From a checkpoint of a small transformer trained on Wikipedia: width 96, 6.65M parameters.
Each number is 128 + 32 x the weight over the matrix's rms, rounded and kept within 0 to 255. Layers, rows and columns count from 0.

# layer 2 MLP up, 512x96, rms 0.126, rows 340-439, columns 32-63
[[ 97 136 151 113 107  92 193 117  46 135 104 124  34  83 144 147 137  79 164 205 161 179 126  50 145 144 132 163 121  90 150 161]
 [122 133 122 107 101 123 175 164  88  94 102 190  90 163 135 142 167 169 143 119 119 154 105 104 140 141  88  36  98  94 110 107]
 [160 160 124 204 147 132 106 158 166  66 118 218 146 162 147 136  72 130 105 133 177 122 159 114 140 138  84  89 118 140 144 116]
 [153 156 127 114 203 152  75 134  99  89 171 197 113 175 124 174 157  74  98  99 151 188 141 180 172 119 165 110 100 192 106 104]
 [166 139 121 184 131 165  95 114  95  91 161 153 134 175 115 155  77 195 155 121 132 125 154 114 137 126 144 112 122 118 179 154]
 [103 140  83 139 113  95  89 147 131 100  67 110 127  96 153 127 131 125  84 145 135 112 157 105 142 127 132 143 130 103 141 132]
 [102 111 141 125 160 136 152 189 141 134 162 115 150 143 135 117 128 146 161 145 110 174 148  51 103  94 151 122  91 149 117 154]
 [121 115 159 118  88 102 123 172 123 126  91  93 123 127 181  79  60 123 174 122 171 131 182 130 127 129 149 142 133  93 128 113]
 [145 135 147 164  94 162  86 115 143 134 141 127 166 180 150 133 113 113 171 207 151 140 118 118 120 123  97 169 146 124 157 123]
 [ 62 138 173 145  81 121 205 145  82 120 157 117 158 111 127 131 110 126 151 231  88 144  91 103 129 107 166 176  95 160 151 151]
 [118 108 135 105  67 165 117  79 136 163 119 128 134 146 190 116 109  60 127 148 127 155 124  95 164 159 144 167 114 193 139 170]
 [155 109 125 143 141 143  91 108 159  57 151 155 116 100 160  93 150 123  77 165  88 158 157 132 115 114 103 106  89 143 151 111]
 [171 154 124 114 103 108 120 105 142 143 113 119 137  62 174 160 130  66 126  99 149  76 128 144 100 145 130 142  91  96 146  54]
 [116 129 158 116 117 106  90 157 131 135 146 132  80  99 171 102 158  91 106 117 135  96 119 128  99 107 118  95 110 169 114 107]
 [ 92 110 129  93  96 128 177 169 102 132 102 121  88 110 170 152  55 108 152 138 110 125 124 123 130 118 147 113 102 195 127 145]
 [142 149  87 129 115 117 158 104  83 140 127 130 144 122 113 138 177 120 168 117 129 148 131 105 148 141 187 140 150 166 123 138]
 [175  88 124  95  86 108  73 163 135 177 112 122 117 136 107 128  77 130 157 164 117 172 125 131  91 125 133 123 121 151 129 119]
 [130 129 166 116 130 142 146 109  89 158  93 112 104 114 132 113  80 136 151 129 156 166 136 131 127 112 146 130 148 117  72 107]
 [118 153  84 143 166  68 120 179 113 132  95 137  83  84 100 103 143 150 113 192 120 143 104 133  98 124 120 146 135 167 112 166]
 [147  99 126 152 116 117 164  99 121 161  96 129 124  87 126 142 117 115 142 137 168 193 146  94 114 163 110 124 126 161 120 105]
 [ 59 151 144 110 155  64  72 157  89  25 136  76 113 114 154 147 100 136 129 114 135 189 112 167  95 172  52 140  92 169 110  80]
 [106 124  97 120 151  69 107 145 127  64 149 175 114 101 121 171 149 146 134 103 198  99  84 149 101 105 161 122  97 194 128 123]
 [168  85 106 212 150 166 140 178 182 119 129 188  75  75 108 171 129 136 119 137 150 142 156 163 137 161 133 100 112 111  98 115]
 [ 91 173 150 127  86  99 122 166 138 109  73 124 133 123 117 149 106 141 131  83 157  84 138 138 131 122  74 164  87  85  54 134]
 [ 51 116 118 187 123 105 116 139 145 149  84  90 125 184 173 202 147 169 163 115 112 180 174 135 120 132 121 141  49 162 161  85]
 [139  88  71  92 104 108  90 159  61 155 128 149 146  70 168 113 138 100 210 124  48 102 142  71 159 141 167 173 125 142 153 173]
 [136 116 133 186 155 116 149 174 228 128 123 133 120 133 105 117 102 159 127 147  73  94 131 141 141 115 134  86 127 141 145 110]
 [124 109 111 165 102 118 112 117 128 102 131  71 177  92 124  87 137  99 205 106 104 160 105 145 144 122 119 181 121 116 100 173]
 [137 194 156 102 135 130 134 174 138  71 144 114 102  85 137 165 108 176 127  93 124 216 135 109 103 105 119 151 148 174  83 145]
 [124 201 133 163 193 143 147 207 139 159 102 123 155 107 135 105 152 145 118 142 127 122 158 149 145 126 148 152 117 166  79 179]
 [ 79 123  74 109 128 103 195 135 150 140 133 133 191  92 111 122 128  89 144 171  89 180 125  90 143 159 186 162 124 121 109 127]
 [138  85 110  82 173 163 150 139 130 144 103 193 126 120 130 125 153  90 107 104 120 166 144 178 152 100 149 162 103 147 124  32]
 [115 148 118 144 143  75 119 150 159 189 102 137 120 114 142 117 152  94 151 160 113 198  94 191 156  57  99 141 100 138 166  78]
 [114 117 108  99 145 125 106 170 131 131 137 136 144 114 119 101 169 140 128 146 155 132 138 225 198 145 161 105 111 164 149 171]
 [109  92 142 104 171 142 138 132 158 114  85  93  99  89 156 125 165  85  93 120 109 104 149  98 106 112 147 148 113 154 194 111]
 [ 92  72 121 104  78 130 153 145 147 140 101 181 133 127 108 149  89 124 112 137 121  97 147 137 134 112 107 134 128 124 111 121]
 [115  62  63 154  68 122  78 143  99 195 200 126 166 112 162 133 125 116 157 123 135 115 101 128 146  76 133 142 137  96 118 126]
 [123 135 176 139 128  51 109 151 100 159 158  97  59 127 153 174 132  97 139 129 124  34 148 141 157 140 137 152 123 159 119 140]
 [180 161 140 139 109  97 115 128 102 159 119 158  86 132 127  71 141  98 144 156  69 125 149 173 101 132 111 103  79 186 155 106]
 [117 183 115 148 173 142 128 134 183 120 152 143 116 154 112  94 136 126 113  67  99 150 165 143  80 130 125 192  88 166 124 150]
 [ 74 147 156 116 117 161 130 114 142 143 115 121 104 127 131 127 112  97 124 169  99  82 141 108 108 110 134 186  99 155 128 152]
 [ 98 113 144 143 130  64 214 140 144 130 121 174  94 104 172  69 171 148 170 111 118 114 115 126 116 107 101  77 115 182 214  22]
 [ 61 107 137 139 224 114  99 185  95 103 132 151 134 135 101 181 103 111 112 153 137 209  81 149 110 172 100 171 147 163 102 100]
 [146 199 146 206  97 106  78 165 138  81  99 106 157  91 131 141  90 238 137 115 148 104 194 161 148 171  75  65 112 183 152 202]
 [141 166 176 133 128 119 135 137 122 175  69 101 151 108  90  78 215 162  84 131  77 146 200 125 128 110 107 152 120 105 186 116]
 [116  77 100 128 147  63 186 131 128 199  97 160  97 133 151 151  67 175  81 155 149  99 131 124 143  42 153 175  95 143 137 131]
 [133 217 134 142  94 135 157 144  76 160 188 114 160 167 118  83 128  58 144 150 119 161 110 125 172 111  95 192  94 145 203 106]
 [152 159 113  97 144 149 164 150 139 115 107 150 140 135 114 178 171 119 121  62 156 109 173 152 136  96 140 134 125 134 152 121]
 [160 144  50 137 155 114 145 128 145  89  81  94  97 122  91  96 120 192 137 114 149 105 165  53 159 121  81 112 131 120 132  59]
 [103 141  71  89 194  48 104 190 145 145 143 161 120 144 131 115 123 154  95 144 121 222 113 156 161 141  47 175 100 178 152 112]
 [100 125 113  57  75 100 178 119  68  84 114 125 121 116 108 162 160  92 184 113 108 161 156 106 133 135 106 135 125 122 137 132]
 [135 105 123  96 143 101  97 105 174 106 199 163  88 152 109  59 172 117 123 135 134 120 124 136  98 136 140 131 119 132 176 100]
 [169 140 121 160 114 190  86 116 125 103  89 123 131 130 141  87  91  78 180 138 171 112 119  97 132 147  88 157 134 178 128 179]
 [105 100  98 140 133  71 111 129 112 114 118 155 131 128 128 118 140 177 176 147 147  92 110 116 114 125 127 118 130 179 125 124]
 [145  98  93 189  90 115  95 114 129 151 167 114 153 116 137  97 153 109 160 133  94  87  70 141 145 148 125 149 113 124 137  96]
 [163 121 123 159 151 110 114 207 109 150 111 142 155 145 129 125 206 111 123 140 120 104 146 116 172 166 160 124 153 137 113 149]
 [ 59 168  99 108 105 115 145 141 149  91  91 100 139 119 116 169 168 124 111  80 130 162 101  80 122 137 112 125 117 183  93  93]
 [123 109 145 155  91 136 120 145  79 214 161  88  79 108 156 136  75 125 100  75  90 162 139 123 130 138 147  99 129 135 167 128]
 [ 83 100 157 127 114  83 127  91 101 110 130 139 130 150 143  89  98 110 110 129 172 137 112 105 136 129 133 145 126 181 154 135]
 [131 144 110 183 135 144 127 110 143 109 128 143 169 143 111 161 126 112 112 147 160 130 173  92 121 147 142 238 142 167 153 120]
 [136 114 125 151 123 145 153 133  91 116 129 135 130 115 145  95 109 104 179 115 106 131  86 149 128  51 177 170 113 137 183 150]
 [161 100 109 135 142 168 136 121  63 186 140  86 142 116 151 109 134 130  94  62 151 141 164 121  88 158 147 149 128 139 142 134]
 [125 132 153 118 104 101 129 138 110 166 135 144 123  92 137  81 111 164 187  91 131 151 105 148 159 126 137 115  91 130 141 141]
 [169  66  89 163 129  88 142 150 159 102 144 147  96 160 138  94 114 153 172 156 133 137 112 133 154 117 100 136 129 133 160  45]
 [125  71 120 141  96 130 136 145 139 147 155 137  71 124 171 173 109 153 183 146  96  99 158  80 168 107 157 138 112 111 204 144]
 [166 166 111 145 181 166 136 182 169 103  83 132 106  81 110 114 124 146 102 107 148 128 140  93  90  43 109 129 119 102 126 169]
 [122 129  95 156  90  69  92 109 129 170  85 104 119 102 132 163 167 113 146 118 183 112 155 117 119 137 137 128 121 133 125 139]
 [131 138 125 155 124 125 172 129 111 169 127 128 178 100  99  95  50  64 145 176 126 165 103 135 166  71 113 158  71 110 152  82]
 [ 83 162 102 165  79 130  97 207  96 175 129  91 162  85 135 115  86 129 119 171 166 109 161 160 134 164  87 116 102 101 168 156]
 [157 147  98  66 118 196 118 159  75 150 115  86 149  77 103 110 221 138 167 122 130 154 204  92 191  93 153 124 113 171 110  82]
 [104  99 142  96 105 126 109 159 133 167 159 142  95 151 160 116  84 182  96 115 112 134 123  75 135 127  89  98  91 119 145 124]
 [146 179 121  74 154 174 113 167 148 125 141 168  82  96 128 150 151  87 139  69 184 116 138  94 100  92 145  63 117 137  95  69]
 [187 188 112 110 188 129  80 177  92 185 114 144 133 133 157 104 187 136 139  60 137  90 152 176 160 144  96  66 125 162 139 107]
 [112 107 188 133 100 123 130 131  62 133 109 111  84 135 178  72 114  60 171 174 111  76 134  84 152 164 178 191 120 108  96 146]
 [ 81 134 147 135 207  69  56 134 162 175 143 121 144 116 138 107 123  80  93 116 187 162 183 132  83 115 144 206 120 162 160 108]
 [136 120 138 103 183 102  91  79 157 140 109 223 142 197 179 145 169  84 109  94 119 165 140 115  90  77 169 115  61  97  60 129]
 [114 139 139 150 109 111  56 146 157 108 127 164  99 181 141 132 152 155 108 110 200 159 130 110 162 153 135 106 109 116 201 144]
 [145 110 154 121 127 147 128 126 140 185 109 119  98 101 144 126 191 180 174 138 143 147 161 110 133 113 140  99 108 136 110 110]
 [ 91 103 131 156 113 126  83  71  95 156 132 126 154 137 170 116  84  96 113 112  54  45 137  88 138 146 147 153 134 137 120 181]
 [140 139 184 117 164 114 163 178 108 172 111  95 116 101 141 115 153 168 184  74 207  84 139 126 168 123 145 146 105 103 101 157]
 [161 136 115 163 141 114 101 162 165 125 107 176 105 111 126 126 148 131 145 158  91 112  99 119 103 169  76 146 121 104 118 118]
 [118  87 156  89 127 135 109 133 141 150 139 152 139 136 149  96 103  88 120 119 115 132  57 130  93 118 136 140  92 118 116 152]
 [142 202 119 157 188 126 170 144 127 116 100 209 132  96 175 163 167 150 150  68 109 133 115 134 132 103 125 131 146 169 120  56]
 [132 106  63 134 134 152 139 153 120 173 132 164 104 115 167 118 157  85 247 203 149  49  77  97 142 127 126 158 119 170 161 151]
 [144 168  87 140  83 134 143 180  84 131  74 190 182  78 172 109 138 118 148 136 138 125 123 148 129 148 173 106 112 146 125 120]
 [112 118 111 133 131 173 133 158 151 165 132 101 212 184 154 126  82  73 130 134 178 123 142 154 149 133 212 171 134  98 156 117]
 [ 39 156 164  99  99 148 126 158 153 146  60 147  98 107 111 116 144 152 136  71 164 158 108  53  83 100 188 113 104 157 173  77]
 [146 149 179 124 132 190 130 113 150 131 106 109 172 148 179 127  83 113 161 140 116 164 109  81  79 150 167 150 160 125 124 128]
 [148 187  71 137 160 138 153 152 138  56 179  94  60 100 133  97 159  89 157 102 148  81 128 123 148 110 135 165 107 110 166 104]
 [140  91 146 153 139 135 145 148 135 150  89 118 127 176 136 114 124 123 148 133  80 173 128  79 132 115 131  97 100 147 156 121]
 [138 158 150 168 161 130  78 121 196 127  88 141 106 100 125 144  88 192 108 150 142 151 131 148 121 126  42 144 103 163  97 173]
 [147  95 135  51 160 169 168 143 171 147 141 105  87 108 116 131 157 127 131 134  94  89 105 114 140 152 122 165  85 108  97 117]
 [141 116 117 146 134  74  78 130 129 153 127  87  85 138 140 155 169 143 156 122 128 142  80 107 156 149  96 111 140 137 146 126]
 [ 85 135 138 242 170 149  69 193 140 123  78 192 115 124  94 122  96  94  90 130 159 104 150 101  92 157  94 159 125 125  74 116]
 [ 90 136 121 140 126 122 145 178 136  91  66 108  98 163 126 126 168 139 127 131 146  80 152 137 147 130 144  80 137 149 131 169]
 [161 183 210  78 180  95 164 170 126 154 115 131 120 129 139 154 101 139  95 116  84 183 159 128  99 129 103 150 101 184 156 130]
 [ 88 154 150 160 181 154 105 113  72 200 113 118 113 121 174 174 138  72 206 134  46 140  82 116 124 108 108 156 133 140 138 144]
 [100 121 152 183 127 106 128 147  81 120 132 144 117  93 146 130 177 127 150 117 159 131 102 163 142  92  71 152 131 121 184  77]
 [ 98 173 185 163 143 113 132 152 177 135 166 173  84 115 152 103 126 136 124 101 136 115 159 159  66 182 154  72 117 133 119 132]
 [143  89 129 161  89 137 137 135 160  96 164  89 174 156 131 145 139 141 147  39 160 151 192 158 148 131  65  73 127 121 151 131]]
# layer 2 MLP down (transposed), 512x96, rms 0.11, rows 340-439, columns 32-63
[[148 171 173  99 145 113 173 107  72 104 155 146  73 128 114 180 179 117 124 205 149 173 115  75 137 116 158 105 123  76 179 133]
 [100 137 145 121 103 104 166 151  88  89 110 179 110 148 129 108 148 155 104 164  89 105  83  58 130 112 115  42 166  44 149 120]
 [113 126 147 170 171  51 176 131 188 124 100 234 127 137 124 133 176 125 148 106 109 203 158 134 139 117 114 151 121  91 168  57]
 [136 137 146 102 233 138 129 167 135  88  79 216  94 143 119 132 158  88 135  99 115 135 106 179 130 131 163 135 132 114  99 142]
 [104 134 141 142 126 122 181 134 118 140  70 104 121 120 172 103 134  61 108  91  92 112 143 156 114 113 146 168 114 131  66 111]
 [121 128  39 152  84 141 109 138 164  99 103 111  96 142 126 151 166  93  51 124 134 113 166 133 182 111 123 160 154  90 116 152]
 [ 80 124 137 108 121  84 140  97 172 103 157 111 141  82  72 117  93 208 120 123 121 122 105 157  81  78 119 149 158 142 151 142]
 [142  67 146 127 100 104 165 164 122  73 109 136 141 135 134  91  57 125 162 130 172 146 125 182 143 125  85 162 162  71 123 122]
 [ 52 111 155 102 117 177  97 155 100 116 109  78 145 169  98 136 121 137 122 147 149 128  96 178 120 110  82 130 141  73 117 109]
 [ 75 163 139 155 119 130 195 173 124  80 192 132 183 151 111 155 122 169 123 212 104 138  88 132 110 144 108  98  81 116 153 118]
 [157 146 155  88  90 181 166  73 129 148 137 133 109 106 137 100  97  97  98 109 144 130 168  71 118 107 102  87 127 180 164 176]
 [138 200 163 122 106 133 166 108 129 165  96 107 127 141  78 108  89  75 126  83  92 113  99 115 138 141 142 111 105  83 105 158]
 [177  79 147 202 105 197  78 153 137 170 146  77 117 135 131 115 151 112 102 107 110 131 127  93 147 142  79 123 192 157  88 131]
 [161 191 171 113 127 152  90 167 125 119 162 125 112 118 161  81 136  90 132 133 127  82 121 100  63  90 114 134  99 157 168 109]
 [112 115 132 103 102 146 163 162 114 113 121 122  79 117 113 162  64 109 108 140 111 161  85  96 115  93 123 127 121 181 126 125]
 [158 158 145 121 150 125 158 121 131 132 130 137 114 127   0  83 135 113 144  96 175 146 155 116 135 133 106 116 161 113 122 151]
 [108 153 128 118  98 110 105 119 171 124 106  90 152 101  94 158 137 166  83 100 143 103 101  97 131 154  84 133 179 205 161 106]
 [119 118 149 111 177 146 129 154 176 109 141 134 118 149 170 151 148 161 122 110 148 121 118 116 137 113 125 137 172 178 140 160]
 [151 147 101 135  92  81 113  90  97 168 156  86 129  96 137 113 119 208 130 175 132 219  81 147 168 137 138 151 162 127 119 177]
 [146 154 107 158 136 142 169  97 151 135  92 159 166 101  89 151 154 112 132 118 176 201 130 147 139 115 112 124 128 152 124 144]
 [ 53  99 122  89 121 129  92 113 123  95 218  66 138 126 174 169 141  58  99 163  83 116  87 188 137  92 108 177 137 159 111 109]
 [ 90 136 101 151 143 119 110 114 144 113 169 169  61 132 181 197 156 156 115  80 156 134 129 163 155 109 139 123 129 162 144 127]
 [142  60 107  88 158 114 105 121  75 137 163 119 166 153 110 133 129 126 143 132 166 102 140 108  82 106 165 120 162 166  87 115]
 [ 78 191 138 142 114 151 118 125 142 105  40 143 145 138 112  98 110 156 137 101  84  91 161 150 113 125 133 109  99  81  92 116]
 [ 39 152 151 148 183  63 135 129 166 173 153 123  96 244 177 164 168 167 134  76 201 105 169 149 127  89 125 111 106 163 114  97]
 [153 107  77  88  99 140 101 145 125 151 182 145 150  95 140 136 170 111 173 135  85 113 141 104 136 153 174 126 164 134 134 158]
 [ 75  83 119 119 106 148 145  99 167  85 136 121 135 137  93 134 148  73  74 138 134 132  85 164  74 148 111 125 139 181 182 140]
 [121 100 120  94 129 142 132 117 111 122 194  61 197 173 111 103 149 134 151  84 141 161 165 145 147  69  95 141 171  56 122 162]
 [174 108 141  58 136  88 112  96 105 145 109 127  48  95 156 123 156 133 137 158 167  85 154 126 148 157 129 184 162 145  83 173]
 [165 175 102 143 170 164 120 190 181 187 177 127 188 133 107 126  80 127 135 126 145 156 132 140 161 120 211 145 131 128  46 133]
 [114  97  87 129 112  73 115  88 107  88 161 112 202 156 114 118 116 163 114 173 124 187 130 150 136  95 121  80 143 130  96 140]
 [104 132 150 175 140 135  67 155 150 121 217 117 149 115 125 121 127 142 133 105 124 130 169  86 110 103 143  79 130 104 130 159]
 [169 149 158 153 110  83 112  96 163 141  97 123 141  99 174 112 158  93 113 125 114 213  53 163 140 106  81 164 114 131 125  44]
 [167 184  85 166 105 160 156  80 132 118 116 108 145 183 130 151 199 106 133  72  73 117 122 159  84 139 130 114 118  86 145 165]
 [130  98 152 113 153 177 150  94 160 113 161 149 117 120 157 119 108 107  47 161 134 121 118  60 114 101 126 102 132 150 210  80]
 [118 116 112 100 107 184 124 122 101  93 105 121 121  82  31 146 117 118 149 155 130 108 105 161 103 159  89 132 174 136 126 147]
 [115 141 186  84 153 152 174 164 173 108  86 144 127 160 111 147 186 109 115 124 129  98 134 121 123 161 113 106  93 138 141 191]
 [172 137 167 136 137  70 113 129 110 151 171  83  51  83 117 151 134 132 129 108 107 104 148 145 146 120 114 135 188 209 132 134]
 [199 103 171 127 117 149 148 120  94 208 124 162  86 173 120  54 115 143 147 180 102 117  94 137  93 129 180  96  98 177  91  85]
 [135 134 122 130 190 170 158  76 107 139  98 104 177 158 127 123 170  95 105  85 138 168 116 150 115  96 117 155  93 120 193 178]
 [ 80 104 162 130 147 202  99  97 147 112 126 132  81 142 140 133 117 144 102 181  90 111 138 116 102  54 137 160 120 145 122 136]
 [119 122 148 110 104  60 181 153 127 116 131 123  91  71 224  45 185 107 172 107 101 141 112 111 109  64 103 137  89 191 194  74]
 [133 106  84  69 139 144 160 161 134 135 103 105 100 151  62 129 158 125 109 124 210 133 186 145 106 141 159 151  95 138 128 120]
 [108 189  97 154 142 145 123 138 112 106 121  94 146 124 121 174 107 176 148 172  95  81 214 159 122 125  41 102 129 147 161 203]
 [116 116  50 111 115 145 143 141 113 122 174 132 133 124 140 199  31 116 143  98 182 128  79 143  84  57 121 121  86 121  85 144]
 [153 163 193 151 169  90 193 115 153 151 133 177  59 100 159 177 130 170  75 117 137 112 164 122  78 144 140 112 163 122 163  77]
 [191  92  76 151 105 187 148 127 141 137 147 140 142 144  56 174 151  51 105 121 113 149 122 115 156 126 105 140 115  84 132 130]
 [125 143 128 167 195  70 131  70 112 179 152 146 131 180  76  86 106 103 100 147 106  97 128 118 128 130  97 139 109 158 110 117]
 [111 148 186  78 101 134 169 146 101 120 130 139 187 115 146 185 133  99 139 137 106 149  74 145 153 134 141 123 148 111 140 170]
 [169 101  87  67 180 118 116 134 161 150 108  72 120 155 112  31 158 169 100 178 170 255 144 138 126 116 105 127  48 108 110  76]
 [154 145 145 117 131 148 109 120 154 123 134 124 115 138  99 153 122 139 147 132 166 137 117  78 149 130  77 156 182 136 133 152]
 [127 139 115 107 127 156 145 170 139 185 100 100 164  85 123 207 124 154 113 175 148 143 165 193 148 174 132 149 127 153  89  97]
 [162 115 131 119  97 216 106 111 139 141  90 118 158  96  89 108  98  94 159 133 164  90 124  97 114 116 109 145 121 127 119 139]
 [122  94 106 106 120  62 142 125 133 127 154 141 126 220  93 122 164 170 172 127 105 106  79 111 105 149 112 153 130 159 126 146]
 [154 122 106 125 112 104  73 136 184 120 186 113 167 142 138  98 151 170 109 138 107 131  68 140 104 153  95 157 105  87 112  77]
 [150 113 158  97 152 143 138  92 139 130 149 120  79 148 101 136  67 103 140 127 158 120 145 162 151 156 144 111 140 118 155 142]
 [ 86 125 176  94 120 108 162 101 136 136 112 113 145 137 106  87 120  86 170 193 117 101 133 107 158 161 174 159 111  72 149 129]
 [ 94 122 121  80 137 149 121  78 167 107 125 178 178 180 106 153 170 148 166 117 135 107 121 129 119  84 106 127 118 102 166 157]
 [100  97 159 110 173  96 107  95 126 109 115 145 144 184  89 121 115 118  93 126 164 157  88 124 111 127 101 161 159 142 127 181]
 [133 153 133 121 171  89 120 167  75 152  93 164 162 153   0 113 149 112 121 149 163 133 132 168 132 148 119 132 135 114  92 136]
 [ 95 121 101 155  87 159 154 127 127 101 142  92 159 135 135 132  87 134 207 119 131  84 121 115 119 158 139 107 188  62 121 112]
 [139  99 113 109 150 160 156 157  93 119 155 130 153 158  99 130 133 146  56 101 174 131 152 144 159 140 112 120 187 126 154 107]
 [170 137 144 124 146  89 121 144 162 114 130 184 153 110 135 145 161 108 167  84 152 126 120  93 156 131 135  99 145 118 182 144]
 [120 140 155  98 152 107 124 138 124 127 107  92 165 134 116 144 120 146  58 112 156 147 156 120 121 122 153 106 116 133 128 186]
 [119 145 168 146 161  86 139 106 176 174 164  69 100 127  80 156 107 150 181 164 128 145 154  87 166 128 116 103 105 170 128 179]
 [161 114  89 125 165 132  92  92 164 138  99 132 142 167  89 152 144 117 159  45 130 137 161  57 126  71 119 102 188  71 123 140]
 [138 122  86  94  54 134 122 162 113 129 147 127 143 131  71 167 151 186 117  80 150  73  99 104 117 147  73  99 161  82 160 133]
 [181 100 123 168 107 166 132 141 141 174 115 160 130 178  60 201 144  43 117 112 113 139 106 175 131 181 114 105 126 150  44 156]
 [105 133 125 190 130 120 129 126  92 102  97 107 106  70 142 131 130 109 145 113  77 123  93 137  69 103 117 106 135 157  86 157]
 [104 110 118 129 104  82 142  74 110 130 167 153  92 161 140 151  61  99  66  85 128 130  47 131  62 161 120 104 100  65 133 176]
 [107 144 138 125 146 146 121 134 111 131 121 112  93 163  28 144 141 152 128 146 183  79 142 165 107 112 142  95 175 176 138 150]
 [ 88 100 152 101 138  77  79 173 109 149 153 108 106 109 143 135  86 112 120 108 110  85 124 137 131 141 141 155  85  87 178 105]
 [205 129 141  45 166 186 124 146  91 136 123 116 199 161 155 164  79 143 138  83 122 130 119 145 153 125 128 133 132 119  87 164]
 [129 125 145 158  76 110  74 118  91 124 117 141  83 135 145 113 127 112 125 143  97  60 132 100 178 116 131 159 168  68 126 113]
 [150 138 151 143 182 115  96 113 136 151 141 155 165 111 159 115 166 129  95 105 189 155 164 137 103  89 168 155 191  93 141  89]
 [169 147 156 134 148 178 116 132 133 112 171 212 178 198 161 122 154 154 110 156  95 162 103 105  82 107 108  81 119  80  88 174]
 [ 56 104 100 134 134 100 114 156 160 112 167 108 114 224 135 154 114 168 144 140 143 108 123 155 135 143 122  94  93 144 129 184]
 [108 144 121 123 123 124 142 140 100 157 152 139 135 108  60 104 171 126 148 164 152 140 154 160 204 136 148  93 207 123 128 136]
 [122 121 141 154 136 138  76  58 126 121 161 140 155 131 176 116 104 114  94 107  63  69 120 127 130 133 179 159 160 153  99 207]
 [192 144 180 146 133 129 181 150 101 140 113 118 158 117 178 115 169 168  93 116 147 112 140 131 163 112 131 134 129 118 160 171]
 [156 109 128  89  94 150 137 129 129 132 130 125 172 149  75 157 124 158  87 102  97 112  78 137 101  86  86 131 161  90 124 136]
 [143 131 135 136 117  97  45 123 140 154 115 155 168 104 120  64  86 171  98  49 133 165  51 129 110  64  83 151 128 147 121 129]
 [149 189 147 119 143 143 147 120 157  88 127 153 164  86 217 123 107 178 178 125  85 162 149 118 189 118 121 144 190 157 128 101]
 [148 101 101  94 137 177 147 151 148 146 154 152 110 154 129 139 201 111 213 187 150  62  36 149 129 113  98 112 117 183 174 151]
 [185 158  85 105  70 179 130 170  49 118  83 181 134 114 130 142 158 116 146 139 117 120 105 144 107  93 137 122 177 141 170 115]
 [177  83 134  47 132 165 152 159  74  86 149  89 174 161 135 113  67 123 115  92 160 156 117 162 151 149 102  82 123 129 133  85]
 [ 94 149 109  86 105 137  80 125 111 135 120 135 133 178  83 160 141 130 134  51 121 199 133  82  63  92 138 112 103 128 108  87]
 [111 123 164 129 161 214  90  84 161 152 103 152 216 147 133 153 113 116 158 137 163 140 159  95 121 113 145 105 152 124 109  89]
 [135 110 151 149  77 119 153 147  84 132 147 154 131 162 118 140 106  78  93 115 121 106  98 158 131 182  80 149 222  96  81 163]
 [ 89 157 106  92 131 137  81 115 152  94 151 128 136  80 110 102  90 174 112 113 125 141 105 175 168  98  89 147 200 129 109  96]
 [167 179 131 115 177 144 120 100 166 124  90 114 167 156  89 151  75 170  82 175 105 140 131 117 117 110  56 153 167 168 177 164]
 [106 175 116 205  56  84 130 106 101 131 119 126 157 120 128  87 120  98 165 128 154 149 118 127  98 125 138 143 159 113 118 117]
 [103 112 126 127 118 119 172  86 103 109 142  77 118 120 117 181 141 188 103 137 145 114  95 214 117 145 148 149 128 130 132 161]
 [ 80 114 103 183 169 162 112  95 124 118 123 165 118 119  96  69 139  99 132 111 156 156 111 104 101  86  54 186 132 147 111 122]
 [ 69 154 103 117  91 167 125 138 155 110 112  69 120 150  94 139  95 144 153  86  85  94  99  97 177  83 117  78 126 113 120 122]
 [148 117 183  91 136  99 132 124 125 150 145 110 133 151 106 110  98 154 108 158 115 148 157 118 103  89  88 133 137 158 130 131]
 [138 110 113 112 164 167 127 108 141 161 153 103 119 161 139 176 141  90 169 148  42  96  65 131 113  81 149 138 107 117 161 111]
 [140  86 101 119 107 149  83 117 144 133 166 108  95 170  88 161  85 177  95 155 110 149 114 139 128 150 166  97 131 118 113 169]
 [111 129 140 130 141 136 154 123 129 158 195 152 154 169 159 164  85 146 129 109  99 174 178 125  84 105 181 102 166 145 125  86]
 [133 140 126  65 143  79 119  61 112  97 101 144 137  67  89 123 133 136 142  86 128 132 114 226 112 130 148  83  92  90 151 164]]